Each number is 128 + 24 x the weight over the matrix's rms, rounded and kept within 0 to 255. Layers, rows and columns count from 0. Numbers have three digits each.

# up: layer 6 MLP up, 1024x256, rms 0.102, rows 34-133, columns 192-255
# down: layer 6 MLP down (transposed), 1024x256, rms 0.101, rows 34-133, columns 192-255
up34:083100144101111121148100149179159108134130093121097129157081092118149145086114150148173141093151112105123075118161107130116122165144111124171111104150133119085186146119131104147158113129151103
down34:106103134109103156113135149139158082151128145136113135138135145147137084106132132154119127101156156130114161140129113085119150132129144128109110108134153095087132138107133141156123117103145096
up35:116122097129130130140095142153102092152143134129115142089117118162148104159115118148166160171117123159133141172150128096168145109144154142091108146121112128150106153147159097123148157149140135
down35:090155132110130092124142123124121143124108086144113131098096111150071128078133123102109124142157088086115103116137105108159116155184119135134088134122165139115129139110114156118130103126106105
up36:106157117102139155139172133128113152134121126142142091164134127132164140118138132116169162130118137086140131111126116164109098153146114089162144106097137166156148126102166106162150118127069128
down36:162118095126138067144132163113162142125118090170176088167166136123087133143095130112163122128129138101141151134086111120133110131131122105149111162117131150119142113136128135166157115143102157
up37:117118121188108170135148117114108100108165167104117133134113108078101114129092113120173159124105105144124067106110143136125114152122132108142134132110129133081148138123114168129138115155120133
down37:129131151165077144100095143160119116152154125110113127124096130104077179133171113151121116138134139103130106146130130087090090143135113120172133126150043135076093160141147155172144129138154154
up38:126124172137136100139105094106150171146089101149154104133115108164086112115132142135114077130121156112182136123133111134150128123147096103167124139117134107117113180086132139131148167119136168
down38:126173154138112116150079136172124147114085145141102147133157156131109094117132114132137141135139126129112126134109135092083142140092147104118128146123130081140075147136139132115169177151098131
up39:155135160129101130093190104092121138150131158132120147078109174103151114136123142091120146165103106161101129088153139089115138173136090179101139120109154098119141117111119124132128144127138178
down39:128076129125155096123131106139120101161157130154105132100157116139141125107150159156130107115127143119163087108098088147105155135099108157079148135150084128130126109108075142108127080110163103
up40:121119167098097136116128127135119072096144126167108160111139111134147116133158089138123117150111073135157149088114133140131124103142153117111121105127146136155126146117123142109162121110164081
down40:152143125175107129096146123160159117095185113069189086109112100095125121151114146131192135134158140123121088097136098084121139146106118143120142110167110112107156065115176153124161126143163144
up41:163121131141094113127085140136117167169080129102116124134095126064066156116155127109122154116126162112106118134117133187159103105133098067135153113149143120127159130111139110133111101137160126
down41:153122109136117152128101136126139146082085109106112122144105118110073124124104103120156094115141150124124167077157091104121123129126137157109123095147109143128129103114161109116169126162124120
up42:156161109133148105143145159136099158164157165175119101161089140131134114127148130159152103129150105110099147132084134135106118143085116182142150139167139166134144173135117088161087134096132143
down42:090124132115134111133130127090133140127144149135125107123152128133163138127133119115189141106124102171075116137113130119111123113155091135098178143142150156164143149112135163139092111103136137
up43:127120103155127155142101154134145129109156083131110132113102142140092142127114117129116129127134119091156137144131144113156086143144127121120154126136095123132086170153154120152157134115143120
down43:100124155125145167098108131111094144148153120133133127108107152154126138136125146124106124088106153089106099114127131145112133134102149127139148122147131169089130160141138120114135137115075136
up44:186111119125101152159125133156138080104069097134113094087137124099126194119050146152094124124163154139160123162133135121180117098102140140135132141129121126115126156180059098143164079078127076
down44:138131115117128100108114193153127150098134093143116132144115109147164106096129133151151128132164124137161149106124094123107132110106123120165097130107101125142203102118138147130133089109091104
up45:114109151152155114092136142116164128111084118145088113115128111166118090129124147149112122124157110168123128115087151147140143140132126116147152087130153142102153125136141155133210099107113150
down45:155136134146120096141147084118137137110168112153102141117115126175138091118106153128127165143117086125127133147127144106125152121100098133103142109143104146150150116099129147137163071133168159
up46:131095118120139131144141129085147105110156112166173115091163121151163094152166149122114130135099127121106127135113117136156132125144109114112169122119155150168109149109106146164121130099086128
down46:133130109147123131158132130137113136120186138128101122151147117133094092152103125111104127099137142135128151170108141099132160120120144094111113138102107109173118137073118097163103104077072112
up47:132149105134100113147086125107156137112149099123156121075163103168111092113137157092134126098115157127112103144123106149124142118123175103131163098131140145148110137120157134151094104144098132
down47:146123110159159151127106105168075116100136190119128086131136136109162144068124124142130137113058136134120133078086128181122074143125148140151147123167106108103114154152132137123158110078100123
up48:123134121136126133094143144093103146124111097125103134127113144164143117137136135150082111101151143166111096139094159124107127164119152135166099111099132167155129108105158045141133138157137129
down48:114135132127155126131129133158156142173163066094126109122141153162125149172117155119098092133084113144111052073079116150143132136150136169119072103143112155131112156162122102149130103166157130
up49:102144140154097113153083155113153121133095140117155117109095107096115092113109129140087151105151154225132090084142161117089153163127101122108159143113096135159108127125178129141086115115122133
down49:090119123127139100123100147116143137091141162143144126132087130122125112115081126105162116116156110166126107090142115106146101100108158117111129182151120128112147111131148124102189099154149097
up50:105078105095135137146143163163148118161110135146089111131104156147154130135122136140134128144153121122106136118152153096097131118092150155127149118147110138121103159118096128154123063138112166
down50:081097100098167135087112145119069131128127124105095139108200151160115133152134126102159135090152119110119130099131100123119140143136129083100116089143136150055126123146160110134124119121121143
up51:129173154161119127106136157078115136118153157148149102124112131134114118109116121139106123126154102095107139127151138093129141189168164152126135121121089119139135123132123093112126130167128137
down51:164156126162108160126159104136094144159129142124108134125081109122155135147116110110132144155135117120092167109101143125128106166167134110130090144150130077124163177116147095148126145144142126
up52:129133110148131134111111137151121131096085130106145126133151136098136174133145146106134133083147126109116101163130177147149123103112148135112113105105134089173106118162123121120110111125121141
down52:174172132154131083080109117124113158132075097136169120098147123106113114121088124106111119142111128143091118152135146095103124092150110109111148136091140135134132125136094166122144128111123107
up53:172142138112140148127124128105118126126147130120142110140116152127116174113102124129104111133113122137166099103142144110140138154103169165158162094134141104112150131174149127135156132142094125
down53:150158116135160132123128138111098175141085133168122133081112128154170102164130095110135123144121131139128138131132126116142163106104142152165100171129136145115152134104147092132131150149130125
up54:147136138143162161091103152142113138143122174113118152128091111130117095127108081151073117121118131153143154130130070158123144137150122104127131168110166117124131120096180103118119118133142087
down54:112084104146141118119103097122116096139107138137109129139151121141116131136094109116093162166098155069133135125079116118110148096148163157143101146135125124110141100124180122106114126111182122
up55:111134092117126150110109159137157117129144147124120134106101166134131117147116128116123180121128128115155190138114185141131163127093098111093148127143149086159106104143130076117108151102175096
down55:123117122148067099168094152158168134106090141130097132123110118103156104085131095109146123135176110130175165111092138113122160108090143134094139146119134120127117123155104128109097166164163122
up56:090128162124139112122107148120158146136112091114135118137119143166137130101115135141113107136119114152136119166110125121098116137124141149101153099098164160138096159173174111095118099162144166
down56:135122100137155134146122120149125115131130105124168122146102162110137107143110135159135097147139148149112112137095126118106148148160135135138099110111126128173144155156134149155100151128126166
up57:160078110132122176174098097184123127155134151137164153115158158140107126138108181146155142070131118159125137149147148154124107123139102148169133106162077133131092148112116123124079153111113121
down57:107107161130112135140119137168124197140149124129143129122121104155125118105167121167110109119197174118126063101082081128078146136152058107146145147146140135140153110107103099125087110132113126
up58:136117122109123121084098117072122139128123133107090079147128165125153136155172161089126156086097152169144101106142147102142166143125138100139145120106151135071148161083135182106139154111130155
down58:126114161109134140129132105140148144144145152176123097134171097103119135099118100116106139162079126141105118149106188111114138145106113148114104110095156127057083109170148169148162153124129141
up59:169125121128125132117154109142164119107117100073165092115183070151117139115117144149136188130071106067151143116103128131116138154142139143138120121149136126090076143110106122131126101117109122
down59:119162165091124140138178159149107130115132118128145170144126136170123133173125112106141084115120116112108083115132115108097180142149114171145149132146110156153132159158147114153138117161127121
up60:165132115139110131128117120112114168179125160118124142140124137143060107137176126110101117127119100153172133174130134165136160084072140112182176112127188129121088119130122179129127123127115184
down60:142141080128114178156116098115127189087156123119088094078127144127111143127107161132138133097118119111139111108109085122118098091173119104172113127069167126094071100128098148147146112095105102
up61:073105135194103166117064133163143114147101102050105126115149123141126146134102125077178162126121111155158114155146156108112152150110104155100130126124111115178125143128185120125084098130135107
down61:137150107157106177108116131138147117120152113092099093113172118066139142119135113138112127129134155148130138101125120114141101125130139140087094127133150132115151161157133169168116092132118075
up62:139142177112129116090151053192154137096153096133118152154125159122136067120106093177115120120078106108099069108155129110115112084137081154113110090147094138172144145130092122153105111121156108
down62:185151113124134144132090123107125083149114106093112140166177098109094134105117135122128154104145133122125076123120109143146106127129101124094116119125137193098139088151126112078140147138128122
up63:080135126107128164154150110183109147141142137129128163134128155135112131110152131058156112177125136184113123149141092141135137174073151157143099143090109199074123109164117124108161158157145140
down63:138127081118168145152127072135180151156132106119100126197106120175106115105146157127147151132102152134096117118075135128162092161104117103108157151121136144124146143091139134138143189143153181
up64:115130099109145104081136165106148091099139114126163095140060119190127118137134129130126108140128101149112112138167114141086155116142136119125124116157138156108139170163130118111117164138156124
down64:144099079144150136093136107146123136140133117166172113099084171144115123105118130122132134147136131116165092103108148135102143102116109138120089166137118136113113131133109121128071111177099139
up65:165091145098124139102122165115096131119137134135129176138119103104177123146108190117089162116072170121144144099135127124098129077135094162155163100107156127122114112114103130168146113124146125
down65:130157129135133151122083128146131138156149129090078108178153123151125141111097104110085121114143135169100098122142129131132178108133158093130122153155127167135154143104121150113138173177118105
up66:111119137142127147141174131126132125152102141110146147108104108159160097123152114113149144134140137122123163136115117126149139121134140114111128123136112151107103124083124128150126142116143133
down66:117136123146110148112146094141156116124109101141132123114112096146134122174116124141160171160128104132131099124112117080146128118101144105135126111124107158116127133150143108136115110104127114
up67:122098184210103150133107105138098111160097114163116134110136120146177177131108170113131145136109132143136120174146145119143167124124140113119162114154106156143124167178118118119101148127134118
down67:110109166140089122130103140142144046148100103135165147171165138122107128163097115110109124131084128105149155138128102081136126134160137177138128146078128120138113086151125140129118087116134128
up68:132133084123196154134163112166096111099064102179128130149090139171139132147076147074131163172144172087152127147086123132116173101138178097092116107162132145132111150115182140098158111129137099
down68:191160124140120126139110162125124192087090167121109145120125165171123140159150101160129126157125146101126159156102123159144147117121150138179105185167130138113141157133102134151129136160144113
up69:096139108157126091129110161139087127126143106082106122123119173100116090146156134110133103081152127109159133151110121125144101111123099104128172089093175151153113151160200144130114132123202130
down69:143162093132170109121153179132105139161130098098110119150108143118099102127143100143173132147130133117138113125138105148134101103113097086156150096096147144102141115169162119146137162175154112
up70:142145152120106161136087174111161116112110155095119152101124125151156127122158131119137122118080137137131112087143103117142153099115131146186171138182079165109110098161126133141100126169179175
down70:153155107142140109122100140124084134172099171135130089116086151118108125104132154122145083139100106143116112146120119151083106124124140110124136159109173156117098079135139097126133130121103124
up71:139130124095172094150123115156108152117069130157068154135144069122137157157105141148082130183133128118141136137138128124107086128163105127180124124139106087111103158182158113088111148149119136
down71:095137107111135058133159163095144096144076135122105167160104124145115139162071120130107142136168160150118106081114093140146127144124141153119158133150125149098108123136127153156132132109122116
up72:120150141134091130147122116152114111131152162156075116090139106117178107077138129161142177128130126132120106149104100130063106113090126127122112143137161123144106105113178122102116129127103115
down72:133137130116123119101154146155118116117134108127100125151121139107141123093119151126117133085164077112088131174125160139128131128128170113177077097110127135158129115102123112129124141139131091
up73:120152090141095139148129125077145136084128167103122133076111112135156131118128116119125128134167134112141166147157148091096107130134099133145126127088103167136135097131130129131153122116114137
down73:166111150171097118107085118139115085110108134109123138109107138124110149126123099119175143113151113091130151142128132098155141106134096171117133116090087123110131097124081128116124150134139114
up74:111118096138118174144149153128134120134136119129107116097097090112101116133076143141113111147130124133143129131118156157157114173157128133127086091143116147144151135134129110159123124166099106
down74:099161099155141109106128115130145180135138144132154100130126163128128119134114126143149148101141138125143139137098131130155143123151145150141177159109116135105126190108114119146143152135133157
up75:117124135130098185125130128120141087164170123109105094118126090133136125152131097134159098140117168148119123116114125107151144157133117139120153104124180122160141135120130145120149124078104143
down75:107112120120174113133092144099156138140139153118110080177120120140147131111111132119122127148122146117110139121108126142141117076140131163094129110082148112126098117122106183141080141143138118
up76:188115140138143114131147132130139145131137143125129114116136118146130121147098127155159123097100134174099123078135124131104093123115130111124140130125079111129150114082126154107165105125083118
down76:080143125140138105132160139092147108146162134112131119126108127146136177137066128072092113125124120133145178160153109118138089135159144135102104116150087119147132117123135089157135101093130126
up77:116112128163080110175139084140109109107138119112112116137097114158139111159107145112139127117123098093104132136163136146076122180172100137096110098134134171163121107086083098158152133128152105
down77:141129115125154094131101136101060109123154162096086135146137135116128177087146155125167136098107120127170157094131119143141112115136132134152100105144177150113114112126133093117103110119085147
up78:114112131124167161141145108207130106129130161184178119138126114120138136112113128106143167149136103093144133137116142115101112136117154104119133141113119122106129142104153140135098095128126140
down78:190120162136113110119124122143150116115068177147095127148124103137136142116108148136140132120135128152112152154097138116103149181146121144128104138113126075166095128099093147127144123117142138
up79:095116147109091126139163187156129132114137133137123097148106130129113146162116141141135109103134110096136146083149102117137128136103133135114140145144150128113133152117145126165156082125118105
down79:123111145116114183152123110169140143152173128128129122134160154084128133163128140145095105095134122122137183102125130098102154173147124110137170175125129172141138133110110138135165097103138130
up80:126153129133127154120161061142119094101104149131142118129128139119146138140179127136116161183139133116107104114145131191088152116127109178144121179120106097119102161108142099187105092116103124
down80:137106132141141100138131146090129168126137064117142159077113128144121156139129152184117103121121169157136120109117109109115107140121114108134118164102131145115113115148123146165128127074159080
up81:124106145147133141146088110103129131157104114149131120100107116130070139112126155158157163111157130132110123115094127093177109091152171148123087124145114145101154157164119118114097094119115133
down81:101111128124101102152089125117098108118109117125159153082129150094179125128133133158125149195113138172136132140126146099148088128170091163135116124111093110104101125151150121110088114095113140
up82:133135128143086117186090103107119166131188090129153129141132140093137136127104167142133150144190095087127108135160150132098134135128163120129089113104095142100099140188079124126085117129102129
down82:076092163124084135190183150149175129150139120131142102119136106157131102132160134116164142114129154153107100163130106143120146119129101125146133141107144110139110166154142093078174117089121103
up83:097136181132138087117140112131130135110184107111121136159102118101146136142105159137128133167117120146155128130084156115166118168112122111132132126142135120129094152146162124165109120148143104
down83:144102134126091123145147138167129121114158082126176122118164152136139107156111159070102134117116102130122120101088082156148127120098113119074176111133121109115134103144145144121135115113122109
up84:163135162167099126130127157193147076169137159147102134117105124118131119125119118184143149108126119160117125116125153118120133134138146114165140120186131131104121120108139117115147103145159140
down84:138113088120126122141159098093107182137115117126114110122144148111134109118157086092120136135146149134149116144107096109113079133162135099089110135120137093107071080133160123132168119126119092
up85:103107098120142078143155102153096129116092145145086127101151135124171128141094171123093133139096124145126110164173137160155127113124116187081143152142157114108160153141165155096115112133150140
down85:100150111119166092160154134147102182165138122115069137087163123130098110156129129133129110125123146100139126179122121140145103121120117161090107124085085154144145114148095115132135119160126140
up86:181149136124110111099148149116122138140075136169128132136112115154115162113126105116166119101135092096114148152132098120136079067134140145133136103110122143172095103072166125111104169177100155
down86:122084119126117131146133138104119141148170104144104118163127153151094173115162117127121124167137127141081151147154074151115069107141130164099147094111106126133112095167105146140110155138110098
up87:149136187112120098157151089140144101121122099114108137077119123106106115169114136114110116123111108138097140167125164111134147155106145102138140148111120096110140108106107122114110097122140143
down87:141108135163111180156120118128105112146113148107149107138090129129121205158120178084159131066107128132121115104156136142127120117128117149117121131114127131147158134163167159120150149145111135
up88:105129135143122148117143145183100079126108144134094130129127104122109080121152141132140096102133104153131105130156134101138149091110120129132144126127106143140090173145086109125088105119115121
down88:129106131114159096148120164116139137119158113131142122122090144126118122113149132107179131111161120127157148148130093152111165109138124105117104115117125116094137180122124131125119158080131121
up89:116161147105169134101102122089098115166154154145163086110121120145135133142113118139137131116191083126145127155173138157152159099123155152154144120127099102131106124114140097119125109132120152
down89:127151150118106086092090133128083116092121140153105102129165155132078104131110156107153101110087138122100161114108125100110111096139117113133120096076118131143142188096131058121124123166173123
up90:121165134135123181123141121102128130106117067152119120106130132160130129147101154095140145159138089119159136108166119096133152128089116086098128196115134106088124076113134123124146161112112134
down90:125115113132094148104104112136121134115079147180128125142169098166103135153121126116141115116129157163116176168109117108148144109125099124102170156116144127107130156121115140133164122126127102
up91:157151121137064124138161115103111064102097146090077113097150127155147111181131163125115156139121129081160112104113137103116077127153121104066089081118111109136092128164124149086106102116105116
down91:125155158077112136106132133139137140075144142136115150120124083134149092120140154137118152161131148084136174106139103097147139125175093103118106108114094145133121138139146130165114132159148096
up92:144125100145085133152137144143134132120163106132120093133117100135126097132089141100091098100147114095140165145132128118080156109099142147150073118138171178087130118158154188140121142183128129
down92:147107154130169147083119128152146120134146111133108108116149123110121160106109137150145089116145118110184159126121133096085133092130126141123123117117066135152087104135132101091161146090165089
up93:165152092153129139160130104121108141100130141078135092131116133102140184135115096175129177125108071156130108074145084162114109108173119147170128120116139112070074119148114152155111129172174091
down93:169178119125153147114151124163148188096111124144104123160152122106138177125142155122171101142153121164096137117094096173114102116145120125128112117126099126121138106124135071096164174149111105
up94:138102105148122127160098094101129120120134110166126104138141117144182123130153113159130116081124086147157099134132141143129174124144127142120136160111137129152117087127124126113108135179126152
down94:105131113159126137144101115073123139148118156116123139116112114176174147108150107127135138138153189094130109111144180128116146132134126119143116123138177154115113101143098107140128132126139117
up95:135111096137092172150122137111082091126088170147167107142161143115112133128089173121150123150140130147112114137110168088158164117124152110135127101121085109112082142156113107136097124148099127
down95:082123155096079116091110098159114111118104116083145161139137105087106128142145115124171121144108127125157118127123144145105137192111123100117056156136110150143150127118072099099108124111151142
up96:184168135110126112103123188100126127143143135129137186092108131109135105148113149132162157104138141157074164138096145068089160121121093099171131112182113149138117150150114162114155164116122149
down96:123089114146138095111129099152118152129116100143099100138135109148113111143108146120086140093097129103138128126118117161136121160077082194114066159124118107108111177160094148141158116146090174
up97:126141120117087142097114108098141118095121102124158144091148154154138108108130131113122150142107139143124084148165112148133128159111096140103152135126112120145220124141129124140110131167139142
down97:118141116134138112172101066125102122158098121159127164135104128103142143132118134115089125157099148113149125116161104114134115126099148122137172151088150115133168121162114104123125140158138151
up98:180145110138122132117115131135130144075131097117119105127132148097148102147141132104111117120208165165147109121129149086131133129122158076176140132121079158118115140118143067174134137146166154
down98:094094150070131115144146127129116115161113145126141169121091117102132087140149125128125111125140170136092124074128110129109141153149131105169124147146111118140159156104090152125131126134116109
up99:156132111158149150095105101140119114084146117099117097128085115127176135170090146121115129134125141099157126105157112142081140102135078155101154131144134169134149123105173133130112058152157107
down99:145137116124118147147137115146121101130114097113114126141149147095152105148148087158118119148102136113147138127139149135161151131124090120083109148127140154180148151108145099125123155088150102
up100:133136111104128124098150131092150120124141112142159100154103141134124147129083139119115144159103101141139103119139113108145137120149158151126118084137153124129129099177119201140097081146110115
down100:135102133104112089157153118116125110142154166132136138128111156115100161138147118148132115122165151119108111140147113132124112116102148091108133093122172133104168141124140083179114126110106163
up101:112163137154167165187105134138145116131118126167123182132095117128124126155105120121111113109135120136108160123150109128091100184112092137143133086102150087063097113132129143122088124155094067
down101:180131103138145133181113129139139092151131177127131126152089092088130151179146079096125095143130133144118140137135182108160118133129127123188103136133118088105131116085113113138144107127114099
up102:146144095125104131091094153110152111149141159168141104132130114126136113119105135132103142131118149102114106119102133129117146093133124112127127138139174124104123118122097165086165118137134172
down102:090109125095133144117135095098146118143081105117117131122144137177119154124116129094150118123139115139155112087172118093139141139128117145090169094106096118093141147135149151161174121080136122
up103:125140107141136126122111146112151130097134117162126111102110123115113034137095112156120132139130120166120140093126097118158126136132102094081161131095140121136117144160118116143145155156174095
down103:117121149145118094135133125116136124145110138110115138128080115136100153113139139137165140120179125140123139081169115108154125128136105112138134137125090174132110165147166074143122118166137124
up104:146138137124108151184113158086142155144134119134131129094107096123095124149075158153168138127114132137087147106092113142110134178140136138082159143119120142151096064135074141164105122105115125
down104:128152151149145145095112161130140114094103132126123121118092151130117159124097112123128120126149133143076110150153099101093126125133153136168145155106102184134123131124162102114163152140129129
up105:118142116137167138155126144151116099141102096122142140145133150148134086100121138110158122131164125100126137114131133101102106114142162134128081098092114144161118135122108158135107145124075150
down105:126134135115141113142132114081105146137132108122136124138134131143138115118170091118123126164133162145119115138137133101109129113133128113108120175167136090121117152145116122100106123121144137
up106:110154120138123109100112140136111124109107178160120162118141135119111138139131081154116130187068111117137124111111102116151199125111112131123077127108094104168119108130172101150102156154136120
down106:181073145132121110139099110175080125110125154114152165140168158136076115131110097104129138137127137149119129156113114125124173111133101136144088105106105136135129095124132125148146116144134130
up107:133141168128131118102132101136132163120117121137114114114119098208124162138128152194097159138112138144120141097108161103159145150152129144085099123120130120175106093148124096128155148117174121
down107:074189157158137124099121117147137125155112133130116169126117127128137127151104141131155129104125144153102092180077113106113103179108174158114152135142107093089132165101132122116142140134138125
up108:139097104140153071158141134156142127147118125151099137174108073158109131128123153137146095143159124152134145126106125114134081122140141130131155122080136116113106133131101101128146106177098129
down108:114139091126164155109167158126122110162107124098116180124103128145129136144113113099114118147146127135105148070130129104093102081152114141142123134125170080155104112085088138150142147109116135
up109:139150114112131143119115126105108133135150101102158132125147109140172156135109155115089145095098102137185135132116116120121111086163115151094131114128118124136116078108173161148134111102057113
down109:101124140080099182159142104108152143103128115135104097155104095181133123133120103161145105156138113094135106091149104116138147106103181141118086115134061140126175091170144134138138105142122136
up110:156104148177130135174085064124157127099141161133141110108120114086127151147085160104128139164125122140159136111133154146138125124129146165124127148097112056140169100169130160171142046108113097
down110:167055135197108115155128146101156155108133105157134141127149081125155152126118119139143141111118186107116150078161136128100116112124113138126137123127091142130172084145163129150165093129135129
up111:172141097130111128089107122182124089155114111118164096107140151104099114122110124132143152147130109140176135110094154140173110159120125111119101140099132086145082168073145072121096156102126142
down111:111112090135146132114101124149125139088113102100113120126087110113116119116138164110145148111155108134135109105111145152141164129114120119164129134083085118183135127070139132149101187109138144
up112:140148160151157136115094146144116105140094114113183112165142132125092122115086101113126141117160142076142118134161140154183137129107139088123101063093136120097110135139109109116153161142082125
down112:147151111111122116124078134107105148096158139114111122127136153129115112130147143099145124146119151158152092132130109132177137104112149101137093105114158135102119077130144120126091117135106130
up113:096110116150108114120192102104104104095119171106128120121133111120119156172141114141102162129135153175127108124100099095104100112118110165156128089093166115161096127120146131110138159114105093
down113:124082118184124130112153139151144110103116114145153122148102128130110085163129120129122120154096122176112086076095149084150150127114119125110123155165097113111142140128138122163155152079098152
up114:110151147115127111113152115175127119144139163139147187122102131136142124139149113146134101086157139117153124116150129177102108152152126139119141105128132146115128133128103129100116116179134134
down114:107134133091148103065150124072119130147111127085100160117127155116139134143136144158095148118098136098129137148125142163099115157093107084147104080151132139132168104123098093143127153146136144
up115:145156116114138105122128135059110154173105147143148125124151146126143106142130147093112182141112128175123131104136143066138164132128114126134100112113100135144134121104152159124149116106117128
down115:140149101119173149127107120122105114147163130130099136170151173115090133174114153112113125115094120152103157128147138110119129149155150154116111087154149106100085113143120124099122085106142124
up116:154084098117120123123132129113151126137101120175127132127159099125180111167082132148116149105102089159069128115143076088107116117116086133134138127174148126102144149143101156115133142123134113
down116:143102083123169111143128121119110152109124176144154136143101148133140103163108138136168122114095120105088135129100162109129117101143114139132070169140140127115142122099158124139156141141082136
up117:123150113141148080083142115152117109103111103139153195152137119155107117145094151150120130128148105110130168128166101123103139149147159151088118136136098157138160126088078124124114146130114121
down117:122139097155138143091123094137099167100124133178122117178149135110130134183126121121145122130070091124105156145143139128103127132110139122083132161149118144103142163108127162103122120102100138
up118:148157146142111132122133155137089107160139086123174096149162119138166141117107102133099167120129114110126141103131181182085151141090085144114151142124132129098108130097136138117097138128089139
down118:115140158145173106111109080108124139114192114103121149130168178124120100140142145111146135129164132112106126087130084097131176140098135155122112078099152123117149150079094104112128124114116140
up119:158123117119114139124133126163109098150174131117123062094116146161122124112107066124162162161081068124111138156140126132116176189163095114156089077084119160154133138101116090113118151152150140
down119:144111152130135108153126096133100140169134096087157113173103093119130118109131149133144128171139102082140110172170120105128167139108117133101055131108143097161141111090153105148129133120133147
up120:153159166130075134125168122163124122091115125094112175127106111157150116143141137066154124103165124138123139118164125149122148142147151103139155105146131151155164155117110097129140127124158110
down120:139097118076107138106122126146103105144127116085124137125154102118177118125106118167116109084146136121182112086140145114138152135162128134181127110125143124099146133082106165112189117114105114
up121:076080097138130169117131135124130165144143126111160095147133150136174128133168199105097143095140142109193126137138129114105118110099146120111106167137093096120144142150099107134138113101127157
down121:174090104147135148153132113153192165085120096117089102108157109146169143095117109146159125122123089139127132107107090169107132121133094142116118127128108143162116095107101108122105134129138143
up122:102163138137114110085114153116136111119162101126119202117105121134105104116159097137161110129140130092135126107098158125130116096136111128133130105142166095120131123069101156157086087116123112
down122:122111112145144101118159136138154144144110118138100085130116176122115147110119161144131130093123121100175131108136119148184133129128157153102145142136127139120111157155160069127163109128132112
up123:119139122164117080149105132053113101081122157140129120106155103160112091131166140094140115099136180122136142134144186125103126153124130147110107150074117081158124109077138171125138160160102137
down123:130108078144114130129118170118128140132141108114106083109138126135144109117137124162103123117151116108183145121127129158131109091121130105113157098116149104159128121122116168125147128066158117
up124:102122121166075124147118133081151153147128126116142109098156136116155140159142108073088170171144142074142093144137162170146152115147138099123106085162152102110131139172132107177100124098113144
down124:130118148177144121119149141136153100123111172108112141135169176137155147147136171165077098109119181106090128111108111136057138109141071168153068119162130133136145099123164117124124087168127129
up125:128165134094201114121155163161207143105109149127149165099137123131180141155147116131137107123103097095150156158107162083110106138107132077140162166124144118151155132135129087127097156115141129
down125:136106108098173081140108162155165130108136109112104138112134087094148149135127119131136109144159111154151158196117104118124108098110125102140147178090086100142201121102122091129102087104135128
up126:102118126120156103140133131110122154124117161143120083136146147120133129137142127114153164118133123134136128120108123120142143126136119155117096127117128128120128150139112123135148116112131144
down126:153230105142123108097123135090147114136107127093137117096114096130107104117111107121078127157120158089145132102112158121144139146112136124124120122114109127122126153118125144112142105118156119
up127:118163117140098164140169151132120092175115122097120171120135146151094130142156101093149119112152156097114118121134120119089112127129144134116119145138177151093049122153110082158170117142107145
down127:091178170083122137171096101068130159156111086123148139133117108135127127105107095103122130122168149155078140147162131165086119147097138121132106084135132149121149127105129166170150137128102125
up128:154103115111114115120123132147129092103133100095182120099115081112124108135152146110098103126097110122106149082121118171106119108114118095126167158141144129142103156113111090177142106064176103
down128:086085113129135156115130131108134168087089143139131150158115134127137136141158147141142163132114121107193117098094122118167116152098209142102187135115128175105134121131116121117122138112124108
up129:120147159182132113130106092145113123119115105113136106164155169151157122126137157091120131147106119172129135150102162154106167127145119153127091164128116126181101141161137122125092170127160105
down129:119094118149094141110134132109112104149165153140137128148116198169125119129179136132127121118139136142147132111126130141121144106112110099139126147126134090124099125103187148121129140091118142
up130:134157134113114126123103119174103130095138109158098112123141130173113182131084110130107106150144131143116086098165143132156104098126115125116080143125093068078107104142138141132077109133151114
down130:104156130126175136139128121165107135129131119143096109083137122121130081128067153125068107108144108167124157119155147111131080114124148091120114114138115080096147106153160152118141151124110106
up131:112102118096126122194127094110136111168089131156128111136153159159139164130164141146140110082127110136145154152151145118095080123105100081142139106161156139155112146110151131141106126075125178
down131:180127133096113122113125123147126174137141111143159115138106121151117062126114099128168134123107148110128108159137129126087107125141078172086137143129099121129118122139088113077136128109126090
up132:132122142151151137076093119141190173102107138111153145139104150113144180149143148141113130148125110120108144148145128111099095120127143130094145110113126138158117119151128136096166164130142067
down132:135176171109135148127125131172166128108127119144113121126102120108102112105136120122116092102137135073130112147089117106157105119160135138162109119128096130129095108166117161118143165130096099
up133:135109128179105104153138093179135144074121144137151103113130141131124120129110121160138144116121156092146147084114111122119143129090161153121141173114118087193129097147122145151108119134152111
down133:119128115117143107138118119154150124066119155117106103150076106147108103134089128107161147143124120150185130138129134111096140143131156090128124137108162123149127141138147113143110082127082108